Weights of a small transformer language model.
Size: 20 layers, width 256, 4 heads of 64 (1 for keys and values), vocabulary 2048, 15.1M parameters.
Architecture: learned positions, untied embeddings.
Each number is 128 + 32 x the weight over its row's rms, rounded and kept within 0 to 255. Layers, rows and columns count from 0. Numbers have three digits each. The size before them is the row's rms in percent of the matrix's.

# layer 13 MLP up, 1024x256, rms 0.066, rows 292-398, columns 128-191
098:117105133082096172076147144124174129096109107128121127143110179133120092129138206148167086138176165133123106112099123115131167144160148127115153122131110126128121098118137176133131120162142179
100:151155141118117128111158101100085142160082108107126104150119093130160087144163119129106145146124138152129083141116147137107113149117106147124189192131161120116147151185092057112130152125143089
103:156088163191154143154127090140095133228137138106094127030135084113164102154153132112138156098141119121100081170105105148064134134159132088050155090104065159088122139135162142105135087108049093
091:150122167180153108130158115066111131080121132159173097144062068110120134119189060132091088167118121144130146084070108155097138136097131180127140095141141193114175148163071108133125121160107108
100:162126186049123174112112069145136102202074118161127092101144146061143155096113118135128100118096147130125082169162104104073113128151114097116127104183123127068115168095128141123127077115135143
099:154093113152126117148164063102156186118163123171182164113151095129161106174148121080089096083160165083126128099117137168178140174147100174132153107136155106130116146107159092084171155193200082
092:114094097133112127121123130074143149153166154120087143184128122174193120101148205107141131072204188089091112117103140072187110141052145166131136199128146139116150174139131161131110133143136135
090:112174139135091150121123126106129096176143190131087122077166082147168128107141161105080117152121175092154140073101061177121115158083086127103123171164116120125084067142161074171196143105148128
104:147168104110129126074160145141122119111181173065111141146129093144148057105141125049181133151059144095053093181075160155067122148107170114134076116139087143098185199124146148095159146101126174
095:110149136115173164195148122136106122122142121178152099074097088132145116159099116122106115097090135129154133152102094099143158121102125160128117115141094121142125130097126109140083094128111145
089:122134141078153049159115078133157169104161109167139117148165136142186117095122075096184093156197166138108121146158109160069174143179121119159027157118148168132142129099119127116096119120130081
097:152144129120179136109159057101189100143125092172118109132125138120123081078081075100121091141135136148085118137106103158172092149103117145058087127140047154073084156080124143119159107092172163
102:112159140143111118107108134166113137143046218107099138129168141048179146139119136108172166106216102131114096191139140131118110131182154113122118150205166150093136207129083133100147104172130087
097:074134133106126148124130107156164101143108167078131174143115123089133136072169126136095136118173100141104087112109106142153139146108093095071149116118082102157116121139132101122150117166124111
105:129171098135124126119130109124103129104082125121093113166136121090168082093157087139149163080184167138118142133049135197149156130144110110112176104125135132119137164103168199163117066139085110
095:125151128131138146123159110090200132140100175127146199159176126141169160121117156091169076154127163141114046096131145079116119121104093127094148122132103151122130176123081144139080111114096109
106:178093101129114185194125115131155147127045191193109169149163131119195121136107148109158125080157103189078137165119110150161188167139124115159145121114138081084223157148068118090128083183151074
102:122131179098078108125121123079108145104175140125160178116146086167189162164117051138186117111135162145110143169136146153102146150053151184094116142144144189070129104120101125054093119125161114
106:118154121144115136137126094151127143119109163088143107133184145099139144087127158173162134093211136080077097160125126156114131196124121101139122152139171121068132189116130091081152060118101142
102:088163117119095165096117131104131100163133133142126158117108106133173105062098157101162099160170188157118119150121141171095086135062087131105115164121113206116172077097139161151169136174190141
099:154100132144130090113164086139097161132129124157163190136141108139192129112142167055171105096123142095170144143073126139137142186091106174121217174129158134104182125169135150072203121179127127
096:121161115158168114132166109135163170167130119130128100122074096104152110155155126104158091182121137125184170173064114152118156102109081119116103093147077171106149192114123066128155115185125158
098:123093056120129091124162129156050161118115147154133080094099110108107103108163118187140119072169173109130105115047086121164148134169145129086106116150145106108159126159153071064070121070148156
104:106136146111118164171110134115106090141160141107135156138177088071177188110130132079152094107142146137124079097100149108117085131115082201067176154134080126130125112150123188068187119153152132
094:087134148058154209143131105136111109120131129137187041118119119094170086141138125149149152067162124147157119173165165109130125162143080143134110138133100102086138133129055134060150140076142086
093:094062104136163147177094148141128174150150130134128099081146129109169144167170113102170093126155168085088155149138101064124135132175129134108135063161122142120110157134151127071109088058142152
101:129131076139092157180105185146146107199121162116091062103177107144173105092145131115122107155146129158138116180082126141107060141076084164149122110128097148101187180106162142077139109134162119
107:126088108135092105106091086148128121159127119088161079112099102094127094075144133158151147128104136114153102161100097044131159096126113223140193119145134127098176129190110102133139107106119186
095:119090090173123129106121093083101152112147116140092098148136119119162146182181097094133102083158185128106105147147100099117081141089147077133154076156106183119115131149173160098128098141175096
100:082168082124071156146155156135147106085140107141131136077176086052152172104201146178143117162155186102090121120023126090131150129183053146145158128126082112085121135140123156095143080188149065
096:116115145114121091137140106120141144175103168085128120145145112131180080135110115151147101086189180120137117151105108135106159137173128086123150146135100139064145115136132173154140137168138106
104:104043074157150131102185145142089158156122160129101116105192128139161170065158106116122150098163060101124082113090132110053129129118152185129155135195117159045111120096084095156176124138206130
101:135109137154141097137099139122120165152084163166089082149134093098157079092132118177128150040146158101119109137159086146128106121202139130114128049136181169121102161136092165097116072130118136
101:155105173106163148156127150161106076156100115153177161146156101050160173164116156118129085081117127089103142127147113149086120117126118121086149126156067183057183146086097124111174117082099109
092:126126097147093180111169061142131123155165096158080137146155099181133130124079170186115098113140119115118117052090146091093174150126145125122114084133132098122117122118127165089131136141179089
093:188170147152088084106120085105144213175096094111156115080097139113113130163138076143120183127158141127122084133140167088113135181095116099128118164114191112061154120104157111132090131106107148
098:156154199128083180132079122139189154129160131150191112126144085127212111115123149053151139130105162111137101124111166174116126113171082201114078143141122077121189129101119175181141167122138066
101:181193125154171105069125137162100164126082151160107122097119149122132132134163137101122145133173115136093089146126126149158186130173140114119204169119130130077102177113106189121107035106136145
106:114070105138102158157162092125078097145186144153211133167147114153155111151133142118142103143155088062105042099069133159105125211116149165151172059127160159148169114149115109075148106144174087
093:107093082163097150123129114104168145152138104150055180092132106178144104118136130074122099094135134150126134166041182147162174135139143151069150124147095139121119185073106134111090111107165126
098:146103138135143123090144112123191134220129122122092115106144124165175174141093116103153093070156124116109129123122110119144111104085112098097098105156072124108111107138136110186120131199146162
105:094131083133083106124113085185092127111143163085106121148120139117134112138162097138144095114157155105123126093096171117146104159158140100094146121138078134096142175136090134104129083057164081
090:080140148164161061136146122203133167145114170124147186124149102136215091102192109164167142114162125121136148158128079156121184133154046075114122155102079110159140145135094159108139100086097155
097:165072109080116137144136065160122134155126133159146111142147115156171129056115164096130103093158126127081072132170125112141116142168126138081135104137108144109142167102148128136172084163150023
095:150099107084087157136160176178142127180149129123102118086179145110148147109136127153169161156105156134157132077187083116110121122145112134151149154187140103123091119118090106105093116111148120
104:081113086173052132149106100118141201151137151142132162091164118149176104138102155173107072142140119176154116204075058148059198124107162111152115127108174147119150159121118096100079096126161131
095:132101188102132166124054127136099136138110127174100151114101128108127168136118104141134150111104139118052146119119102125132146118157100098156116117140134146167120157158061141097171068114150171
103:135070172085131109189174160161170101087173125180142166100129114123177082112119108144123137140161136073120140112116085085104116119166162118156111144137143145144123188181111183100181092139174090
103:106161125120128038134178141107105114108151092177130158106114090132169168096165155126096126101164117109113137121086100183131185129109107093103165159114132100106110118152130144188143141137170087
105:124159189147149104123092142137157131151086122123083110155125096112118144116107110116148125124111126093135143134120157127051082101119054133080112078176155170171145113079072101125172123104150113
097:181145116165115136081169100128135164186151052117088127118164138146163112124166115131107065111146132096135097136106139113098118121102116129123121125177153150132141172099132154132190088143137128
099:114083186131158122131115116193150141109109083148120099126104101095161104121148109133081132119200085111118095089090103168063153177165136144131116215148163125119122156123167135086156085117124102
107:126097150140207134184060115150112122157100158166116144054128070106110118141103215045139088113181141111117107200110146140117103146083079115114096129180109204137116104081116132142174075096100118
089:107142132087102156117165164124151137210092144116164173156129123118096115120121169158176093086078158149083089178140117065094130148097100150121168100161103160055134153120132113126161123109138139
101:092150156180105112173100160119137131147114109154176181135192078177182076125124169113202109137193126133081099183082129152143169133099154153135157100076148168055218154152101122066126104130101066
105:140111100154132106138128111189123147135138153142130084151141168140131102171127128072131181146141133141155118163123120159134181128102153086095060143144157105071141094097147094063115064100129143
106:118071101123141131132149140146135093109063141126103151121124099095137180112098165100121130082106117072113170106089092141110106153115089076123144176171122129095099097092149104158103126133123123
102:140100073124087139135114075104151166189092119160163162135164106071151101138157157106167086066114152115092094135077159125154119125148151136119131180123147147098128099096117124161075082121127170
100:053113084210187146094143117174117091171128133114069120109112091117126114162143144133179177113137110120151081151133210130079116144134115143140148148130101141134106125104167129141112129145109115
091:162103115067149152140156141169050114129118130168088139054115093101131151122126148138139151115137081079163109105089114120094100186124119121122086166139140154132152115141133129146083111104149135
097:149149176113076068125102091160202184154184151135083144117148156106168111115112104125167078098134124141119088135131086179107185103145144128089072155121074158080115139202126105117176101117179122
104:098173099142124170087147082124093095124136156095164132125093155095158137051132134138139136141117118124127092154109145067114133118073080137098146090195118154129144159137148096146147060106127179
100:111160127107160089118111129143102140111132111171148151113092081119092078071197155141166104122109145137096079140129091121119140100128145132123155153098065150138131094074110171123135099122071139
101:108204133111141171125088095166165155095133107097125099127160105157124130131133090164146120108120188070114113111113105077142113132120147129134125137140095174120169153127075120136090101128169159
094:122082146118070096127132075116198175149138178124127177128194135132162102120186075148128113094134159145116134159078082123086129126101139144114064116158096138153127093197074118103110101126091120
095:117112095142184120186088166109145093127157156140077088154127127077139153120151116098186157100168126099047127213120094092161155101129158084114095106193113136114141180165196162036124159148185120
105:102146103135156167134132144136107146115132154119146142114100117139150126134082136095165082135118114117055117112070197152129123130111092204087221130177138173125124144088105145115201139128201119
102:105085136133174099127130112116116078181194163206121165129154093160149049096108119078093155148130126110085109136084167084109118149108124169098129152152104113105158210124157056077176138149149083
089:142088061066147195185161168124149150177130128113141128077143133144100125116155119089119095143073154158121081116088135081089118129110094133113140095150197187126107146120112153123149088136132166
110:161127109108084132105120097158153140078112122160107122084120134120137192139173102152159188111161131127137090115145134121109087184113118126083137158107129189066125117171148153141076115138116066
098:114147167103149196132184146149136162157094110150152077131155117131130093180153039174214106102117132084051182158099130094165143121131094134100111154161130172104117192138131112096109127139091125
102:108130083112106175109173056165126171173149132120161121135132085117140106083126164151155117110136138130110097142117108165118153133151102103076153124121117107128168077234117153136125113178133156
100:076140095104118165127112118162149153155086203192131129104148130138094146147143148156087056093145184087141169139114125131157098131095062103084075193164144147161099126067102106139118109157162176
113:033126107072149119177123060125142188095099121078156167144154125111121152134144087131159119178160210132089087159144071088081163170090111175076135192150088144100145101187157186124112085173094120
097:083144126147089134137148032146122140135126145174080122168130092143105112121127116132159145109120110100158068168170148133135159188131138138112142135116048147138186198157147169101108105081161112
094:138168180094089124119148141146136097089184132135136107095121149045160110112155180085137128101118139134088058142155135134088140134169092137137175150166181145109183108064138149111096070142167133
105:153100099119086170164061078170127100123136114130120190064081140093125132149126142098099097175150167050140072135095119091091122190121073114138090174148127137129083119085073165135194133166148110
098:061095091147105102163111103132157102136109132145102067125146137175181098125186132102150088126104112144036127132072143134164099126142150124109223137183107169085131177178138103137135095152153062
104:111120117117128185110085111153130174118109128114111096163143136130113091138137103137186146149146112062136057130182128108050144151100174135115135131104081140087115158137084170085173093114136145
097:152117157123129137118128149154166118175124123138147118124128116106156153168162102100130104083118178065157185125102123107119112166112127101062115104198112139141166123163125072102066051141164107
098:098064133147114165116136060158099112134064169099119152125138085152133165202084183096134121107178143138121088137132128123110090237141094184110106162157118114114133122091095143131120104163134162
098:095093100149162122125168087144079118108120156127094131132095112110149126106149146111130127126140151181130121124109082079141191129138159118135114139160089100134096095068162143122109104106072128
107:119134209104097086139100111106118066132101137143146089186086115103162102133149184145206138138128141117026075108132071086098155103071159111127123132176153142116095178101114097073142094053086062
101:138111094127131123130083109125108098109095220136112199091176148099158166096148162088134122129175155123097134136140098115119128119147129174116133143180116099127172136044185113076143126169136095
095:170147095087104182132157094091171144133094188127177171137127120112188128118163156085102090158112146143121207163108150133073145108120068184085132212119141164128158124103097110129142132151116142
101:147077111144143146207114161142132127179161128172073094133143130127142167165172144129079112107110131128151105109149103069087176152111056140094089138123061116140134106112115032113056130095108158
098:148132141146115165171080094184176099117095097140170151092152117088122128114100162103140102092208168139115093150116097139133131180073139169127123138134132208160136116103071214083161117132144168
100:102126159162158137134117131088195146129114157153164133143104134056180096137183106143136190121193160132138162127049132125141104107078135086103089154181099133086182141141089147157160081101130120
114:086157159081139140125171127154070158174079099122113151136106081052103145104145167132188043147117123131116149088102190080088120108149096131098128091146139139083094177104080169112132104136185104
095:136104086188110175160091123151170154138165128124099133098127102109132094093167108140092093142153177113150092156131151095081124116143109164130156189137095142124133132148108107147152120121132175
091:064100083126099107139089125130113150091172133193110149137120085117111125085125150097085089161119111112101152118080148181071202119142131094089073165155119135127106173131087132116130096140080066
102:108127095102118185109138105126124145120095126137149158191110110151139129127109154134169098166129098140153063138071168130113149157150037118166194056163117202089087147118092096058127094107105102
098:123118134070142137156165148135127156133150109143139142125134082150158148081125176184095148114104159129098132170138054097122169124153134180164070081126084066105116160099145103124138160170094078
099:097192149188131113139069143126124142140194134129129067072104108139160111107133197152141151146077145165151097116147158146151148136131104198103114155165139138140074137137139164156149097159180127
099:114112128119156141136130094191140089173084114117080084106136064120169146150183104126074144088128189135166129095091175125116167149177085128122169131139089123067134169109068162053153107119117128
095:153074128094114135145150102117122118145126142088052158090156112139124131152134124078116113107122146151118145124123088141096132166121113103101077092119124133134144064079131132142112114162149109
103:139162161127104195128168120136149122144113111189074139143188143151178167169122167169120079109148193132100152105090113135091093166157079137159161123167072146151087142104154107047120119201150124
102:131110088139126143125126205143148176136135141140111161043138062126129123166189165122097105151112158104076096122123105107149203166092096106125158117113110147149172154145136118066139138098171134
099:117151146101037148180105091122154106123152179104124150058172084036124163118121129156155091123148156126096094181160082096144131145094117107096143153107137178126174118142119158070074129095140079
102:151200151143088144100163180123125179140101139107134148058164108144095114183106148152101068163127148137121107129111101146135125171100167114118093179137183189079125146195121176101142121145150115
108:114166149133120102174116159107171145154132137147133061113135117174180161160111158145183145089169097115082065146074135147129182124109081145075177088198103182119124171142145094074155080103144140
101:097116163125121106160129120132139157212145084103160109096137078100185120223150115132097136105125121160136105116114122151112125143123108108097130113091144097109091185114115125142093062182112089
102:098142096156159089119167081113097124147179105118160119112180054110165142114153038124137145047098119113097120138112096109120130109140110196118155114149136128087151094155134133116126138083135096
092:163089132111112113137100121151174114157030131191103100075131124101149177090156125152128137074125159089124099172180138127099150139143131134100089102159072131130116159130138150145107120147142081
099:119194149074133138113129185146054197104141170137143122142149149132156111123164170147138147142159082163105116170142166197140125132140113170161145144134181101092189179135194099120137122108135141
105:132056119146116083135124145128160152121094146218149106168094101136143156162078123121146128102101167148170084196127075111063193138154139161122132136104149103093143080161094193107149137123117116
095:109128107109120120156193110103157138097057134107088138122112088036130116147144121184111170088165140136090148211094106105116142163089129162152163092096140098104170118190134134118119124165152142
# layer 13 MLP down (transposed), 1024x256, rms 0.0581, rows 292-398, columns 128-191
093:106033139147139064109095143099134116133108128094046116148128067105115102192092157158177066121173112138144155117162133130116186075128176118104135135132179148106176180139159192150085144091116129
097:078135222095098111102085092146102112102133170157137167110125148080133139107155095130130079202129116065082129129113093185060148068058167121156142130158118120099143084091148116174159124171081065
113:124097097094091158130175098046138106143116173167115124154155146088148086085137156119101139141096117137110131103141087116104132123136113160148177126168195095110097136153161072153096139105154142
087:152145123118126137105120160110131126146145104122124151135191075131062139123124113121194158158150190169121139169075170121127120218102096097097164196081124119083184127100105067134129190126193090
099:205094132142150119099072151150170100096112071166155112128121127180178083075130176178164166158116082139140110120166087137166143158173112154136111154167093118126121118128097092094162142092107172
103:133132147110131191146117090134153149125138187125114107154156125142114140181120111098150163133143124182132147092138124120126151130112130131131134164116077177109084059064149176125126085134145078
085:131074146125197129090130114112105132202109132149130148112110140105083155094086150119108135069086134099132140117155109160182128143109110114135109154127140116181094102103091091169070150120098149
082:169130057148131100148109092119106109165147109105145153109111128201125110136094161164171099079133166117139082120093189121096085166155105091119128134072132163055116116158115157157125108074159075
104:123149101149159123167165140096106177131129121133140161118096208170174120093160130155073112179139124139114130080103153176148132108114191167143128092081226129175096105164101102169140114168106102
094:165197058137138131135123048153126120178126178184088088129153099187172183075123127113106184159103080057171118154121192074125150075098125105157178151181073134135087158149136130114146094107099065
084:081102114093156174153123188171103078201148154152172106119138073079068193107118173160136113136124122138147136129119140046164138141099165112104114144136124148119155164127092100088096142109108126
100:123163129104126124167098198103134125097085214021165082120190177180135145167090154122073158135119131123101176076168077133143191182151071128086072150082122105162099076130141147139109082136171119
102:108094074116103096159159180080110105044138181110132077119151103136168117146160157107150147095113065165100114117086158141114076097090146167112149075142125157112125106102110145171151066104134123
091:156087107103162147163114096146071090095059177146119107168158113187100138164156159129141154149130081123141158112168160159142156132093162115094123141128146075100198166153128147112164108158091181
113:132090084112175143104126168161101116076079118148105194074139150111088149147078166166105135113128128086121137125124136105186141130133100121084165083160128128101125154084160095149137171096182040
085:101166159138130166102134190132157079106144139126148074112129107125154105118163125132174148137157128137088115140180131111121179076140169127166180106148149116137131146160129154152048134156141127
109:153172167143123071080175144176133095164105135178165197123165182110173149152120161164116098092096124094167127176148129128168156075083169127097182102135121162157076093129144070172055136210120136
107:190114128165158144110114177151092128116106065118105111104164128074090131110127151142109173149180127173178101176157143149084156088171137150147103117164174145134083081159157117095104155141133166
125:142131159093131145171176154089095099140114170150168092121171144131161128127108095201198151152121118098106062108095116121176110176147132098138152110174164177092142165158114121138077097136149085
097:139150191073096154104162130128097095107069129144082135105106171057150081170141149163143137118155164187116170139157110159116155114132116205152138120173123151141125112135085119109096170146106151
100:137110163117151141159087114098189146152160165130157136137154095110162061139117194092109145072127188101120092137130160106102138125185093100096104094195088172154074169058194085125122158090138076
096:124157115108183154116117113188109117110087093118136131123153109178069129153122121085175154101080168159156096113153146097167147111147115193151109132086149170064181128111133119158132114105097078
098:189174115143159163105090142067182127113106070108109168125105109127196045195129158072128154107066101074129101159105102186131130099162124138170187143135081146187136149100149121108157159094089106
101:142169132127058126187129126099111136116164176128118124156143114077141150163065115103158145161109127086123122089172177103086119206164158086142108151189213159101110173114138072090119126154165150
083:166111132112114104074106157107120135139123068080122156150129150154139112123085100122191087132113170127112168165137098149126160112125101136137066137127203142185099162089145125171152143134145111
092:188157134111173122146104087076089105122150102137160146152155110112114133132149172150166161080111101158194134122154177111188161148191135178108171150160080075149130087164087142102166153134122182
102:145151075162110183086089196107112122105086108120138104135081203164163121102176130133106135119103133122158115105166126103165133145124169105147163125133108149157111108128123126079114176136109134
105:123158149164134109186112083184148119078119144078132138194096167097080127150104121141108171105166136088165139149168113107055086153115138157125152113113167163159059146125139127145195178158111133
085:116117156115103155062160125060103109119074057111108098164145152172156159123091103151120123105151137085111163171154129128163145136186122109149182134118096096148107129168122081130199187118109093
098:090133071135154155139149133149176104162109096117138172139116155161114094103096155162136082137141161082146105072130141125133153139170107121122122126139209169153104071168145056137128062094132136
094:117163163084128054113154084124116058124091116181139078122157128086127179141123162153154196131101101176136127172153123126175099101119149144167134161131142132107060153166111135071112117156073139
106:149092133067132099072138095158167076109141067153129126115117134071142111134142148185119119066177102099081136098182073157107128108140097133107123122118165111098079108169130136133079177188104153
104:150123153131077098166123134113100133076097198130119160166048126139114146167158155124089107184138166103087169083110078163073144095170104136187177191098111088099092097097160149073160180093101160
101:138121145143087134153147180106097117088104071126174191142138142122113112085105098149141070144129106106124108114143118140093166118109179119133115157088129110155134107121121208134147075117100160
093:130099100093142163109094141132098133145071086110119164183151069142095079155125132160166119126148153110153121183149119115113178121115200113127099134163090141137102084087147159105082123036117173
087:049147156081139153181119126117096096104171130077082126131060098189164124129105136180160109081140158135084143127096120121103093180206105097125160117178137124075148132069100102068131100111088105
098:101162159138158143130132148101103125141161161124123199103094099162160163151239122119131100134144133100202148146052100122139103054070101149142147090123150201188198088133116123160104166098104108
101:167089148173116126146112116168195135147141170123062167145087076106153110096172105092158137155134057101110089138158098120178130105144135140140147133191092132080164135156113076124090211075090134
108:125131153154111120164075098179129108102110207135053133106120128099142181109110155117153123145103117087103122110123104152129100164157119155161080156159056080130131146128083130150190080154119110
087:174131164168181125149116120138122172138135064158118185106189180142110089040161162166120177157134128144128085156161101122080124110142130129111129065099186113156132185072090165133119106066141107
095:155141141165107114083158099107117177138139102164055131135137145104151130130102133116168164112137122078129112130125126110095140133124138163164143124162139180068111139090126107156156168133102170
114:124158109173104175108110142149161139179122101055103058112145113112118170166088098088111104141138101059112187125138115088109140131058130124113167185129095195171149094136125149088142086132147167
089:095089110128174140107132185140155099165143112150114105077074114137131174151045166137106085103184180117129119083143139100145146087136181145123118157135129168124127116131119121113104157206074183
095:097094166135092168168107155164103101101144166152172108173082093132158060111135151101124122159145096110153096135069097129176127183116089165130084123175125149073123209127110143137166107104061136
089:114092141116126158156108111105147075085063145098117114165129157109159115143128160156154127145103142147152087194138149087069096107146114138104137128113104121084121157134109151107152149139098156
105:130156116133132129115107044149172096152131115130092159092130149137198099141090127143174157092119129167099062091152205118150074048117169114123063112121150161120104202127113144146150154204118169
093:186067076119110144097083136167082114170115131168124068146106098136083160117151151177146142127068107125131131168135109100157089115096116139183173134124063142152078152153108154064095177125163087
106:091193160156155160154116134151110087096092168072102141154128109133147197106123154178103150099173117059076125145162169102125106120146073137104138108141087115132117155098101120116110147135154124
098:141075190106128112159152083095132128132097162098195164104133077104115088092145107153138073132138082166124129114172159167148121055100123136110119143131166162153197118141153092099157129134136121
109:117150133147147160104153103064087236140099100139094114140118083127111075111041111126112147129153153104092104137122107117165164086121159150153147126132123108194083114119142071095129095222208116
098:079093159171162173100094105154057054139084084106099121084062093120153125187120175165137085135135141103093123160139104114112101091149124085113174116075123190128074101136094127087124143152088107
097:152109090155095173146095162064093102178102172144118122119165140104120193108115144129115131201102083065114127097134118100147153108088148105063107167135083104096174120132100211158100136151159144
111:158115099070139098108167192135166116146140120118107082130130109124138094095154144122164146045126126116112102160063115169130147087143084136109137152158078102127110156177126134066118127160143105
080:166093123136090109132161110132122148063119099133162170151147103104100092086144161123174228091195107121198137122088146167130152080149135061100114136143192133122132116189145103100109084094094117
101:119078155133133173161031072137103102107107127102147162183130140128056121121125170146151162124119129145118105175161121128153115112085136149102157091096144124122167106136070181173165100160120081
109:135124120084135126074109098160114142169147138193101085166181090148124121158174223069128159113087105167105114153119111114161084137154175156142122179116154205165111122121128124082131148129065147
110:192149154108143164085154122105102123172113143186151125121154121080092145108132118164171098138138150186108125153194162078111125122144108131124102113102090120108080113117125122106123090114128180
099:111105097124089116120111185090160182093146057092092108093116139108178182134084068150179147091107145127145167151145169086172091069116161156098091113167122082060140145155157057171077085151094085
097:094062115094127071183119102147139134158121139172110111092086085161168150131145163106130080141135094159090082143136138117091161139130106137137126141154089079081111144048121148179166131171184141
090:136182171066101149126147083145198108160154104150102136125106133193174058156128125126117126116144100169103113113123184091086105093145099122124172096114133138166179196151071135174111071106104115
095:088131172220138123115154185115116138114178149149152111103113063164172119140119171118153173120116177119182132174115110166152144135150187100122158133109140141103097148084134090137115151112131118
105:060135127122167112184183144088128123125119158111131071094139171154083104124129141137064106172131175112151114087050091177153158146109156132143132135116041145102135162066032104107143095149102077
098:086066096162124150165182121186161084138068138135089137168107115091141122088131159081106096167156129117105091122151154152152121163130146080109083099114153098084114144045059122173191109146140111
102:106113090146060156170107122150117143060135107125124155132152182143143150137105212144128217091086118145124145130151140075221134121156135141076093126124104098146127127132103087129069138110100183
098:158093150089151184121098107110111089110150155138109102114147102171151160116076133157203159137121096120197142079101127129111053146117122153135138134139128096100139134121087159133106091100141085
090:115113137127162116127113120106179135154138143151141145115088119129078118100144156148189141117130117148118070108122152072128131131153215156129089147148130117137150091128115126075140171082129140
101:129104192063151037146119060162111153036107086116208142105103143156162124117159157153121109113132151097115116143125099125127130077078178155162047128161148097166169145090163125116149118129157129
098:161087149121119107125093138141167091108133147120180147154169111146140143088117148079165171187137098051120123085138110154093095160124126150054107133096122091122136080104085165166141081128140114
083:172131150113119134122127085159058134091140176110104134119122130172184156138168107098100155125153078155106122059060126141112086120147115168164086161148085113086130128137173136126128118148130094
133:098140165158172132148149101178208133185106182080148067105129102111150163115144117126109151110127173058147145142139154146183088185155120113102163146165136135136157158135150128103143057102192079
092:128134050126134162126185106119156104125142104070110071160099089163052134211051107085154131136130104172094163139102180093155139140079118170104098115137141157157157159141140120139128131156130114
106:133133098117162213085086136153135112150063138131142148127115090133088143134083168142131145106158079084144133146160102099165183057109164137159135089119153117104137130119126138134144126144122153
097:128098160191155091126114153165121158076119128104117085151146119143144115132093105122140120094046122146114085125153200091108132077186133088119141132128103135139097110118148207143153145129178132
120:117145108107120095142091142086121123106175151070097138168148159121175114146086163149152166070059116107088140123172098108106160088136150157145096147189104107108125115121118127135102147115148161
102:108141151169146210111207175135105102123151109145154153111151135102126129162166105148104084114125121244140119180138145173163115139138148115171119108125117076164129091105145141136160115160124179
088:102124151122103113088128088114114163095102125088082121102120094145090141187131167120113117136123114097096084113144134114122116127096095113173124128115157127116166127141179136081090165083152094
110:129124104129128168120125119119089130162145099107082122125109142085104128162159090151111104071141178171139092186059098092164156131126138153128140114154117123139181134114146069189134146175138106
100:111117137089161083121124113096146076163107127097208128118090206205110135175108132162078124127118074128133128140165122134099124105148182110162061088060126145108134112133169098109084115132156206
109:135134180140122095103107106105121094127059185122102123101095084088121098103114191099071167178135111108132120121120130101127132145148114084166133116102145082113120131143188190138096200083119141
099:112199165140160155107155099164095132162132143150070173081122033160148076070141114087140126169071127211143127189198128161137137087145134135090138120139118167152154082147107144130116173112112172
096:128191093155186127175128144101156134110166181123186128066165159098125139111092077126138144147138183128169108123152151090158116100101090148115176117164099102118153123141173072103067109152124160
097:168099156093082164115143153135109117124117132086109145122101102087124091121101144076120193174125123141155120165118105138107106153113146139089123116160156080162059124153076065147149117113127076
105:135163113102163181149114149124196040063083140193137154114137074151101173132068111092117100129135152157100157179100175130108137127146094051120141114153156179149141087139083119141161117141090171
100:084135123117136109039203129236139155161147115125142109107136105134160159134143088108126115123132084055099081105084140144090144070130203111229141120106089117089138146111150113084106066084110118
093:101085126134127133150134116144110177181128190102149131132140185125110098065081148155171140150103157183112200105195118151117192117195173180084126142100161088146153126157157089172123107151102110
101:155099144097113139113121149139128076100115165101157171147087146104206099123101084137060097141168086098190108110116126112112119118130144088177107203128094131162109144154115209153147104135136127
103:085166134161152134104181127100139169162128098110055167193026175125110096173168156113128143115095193136114131079166139064128161140114152078106106126117178098107097125145188054143085164137098122
101:111115117135128107089156126119191165158166171162160066091141157076151113119147117114106107147086148158162109150081121168171095079074150100135170152101074102141169138127158103097145190181121099
122:117150112157119221134121108135133123138099131119131151135142112142109137119157130089154072132100092065137131084092148122127161159126126041124139144175152081137125131134128168120117107167151102
088:090113105118129135165090139090098171125120165102105100157136183135111120186106144182186094143183183120094088130117169117124080068143076131136084122118150103112138115141118107146125130072129113
085:145109134088109143066123158126090087106118126153169146145145161138053192121146163127203128175083163179133141120144117096199135184165079145071155165134162115040120121133094158139070138141140098
109:133143088124094085119168123095095172075163137126072108057118128147123120156149151083163141140091146197142103132143173032092061172108132140114104095169092154097121122162153108200185120088165121
103:133142112137124149063212209139130167132109095105145121128114187127084149075057043105135092140147147122150100162120098141154139139233210054136107122153172153119181093098148134113154170117119118
095:067170179181122043075190147152091166143091103118074100115098101131189129142177110183108180084136156133131166122175083135119130085080182105138131157063122105069115185158134131112130168203092119
105:158080079108123132093123110095110142140124081148135110118152099161120136155150136128197138143141146186143120132146153122178099115135027114134126171134182096078161184113128098175069072167121179
091:127148111132131129124123143103109146173168154116098124038175062097100222102110143099036142164167144097138133105170105156149178110110126117141115137168089094093147108129139080116093090159103121
105:144193142116156108138140078121085169175087070135052130102109115105108171109123106111135135125176186198168122106154069078099113086144160145113112111109116125191154136087133096154140100165119128
114:203178108141156139164081195137088133177152199122100092117114106155083042059144152108150146139108103114137093129159102151111098108141153195165087160120180168092104169135135172082170217128154120
099:159088141111141183144152131153134173103085089131178155136116160078141149172148147097123111154127207171124170138111115100165098094127131124104099154087147046141133149153136151152068096169149177
102:079111110128144074168153136074095123119176159132134134163172150104156090126102147168108171120142149115115110152156095164122123126142123207131162120159115137107073138117154153069166101066165090
121:091178116148139142107125112096169121104115095190071125158100089114086186142133181122112181122096148174140159092173172100073126132167098082109169171100148109127119117135091155111136167080150046
105:135078089199141084149089135108105141161091189184127187143133087154070121121131175119135137169137081142103132182108179168136103157186163083144125147141125119155106141086090124137142097149160199
101:164118091146148162110081137142113126167145201108126133100114145126007123113116100161193137106119117124104100125107140138147167167103154160102121181145140103139110116124174081140169124145122133
087:133117141118185127085159149154101104054185084070076121122099103076152170145078142179092164190088192168112108148089140069200150102147131117157142114064112083102143117072090099138138100053130094
098:143130149087052168156124148112137122105128127110167070075121077114114076188151087123093047116171078100122153138163151119147101136127162105132097108075100130148093152123090167156121141111067114
105:165114139101130152138145166152152118131105113104073145142146112114187156149129128141147156166159156135136190186121126124125116178172094135090164135131160089148156186099158116057144156134156151
096:134106069141159126177093172110103107179130205159085148118163118158089109185092114131189141146171108180100109175126138114170154182125145151127087057075117178134138146131177103148124123109134189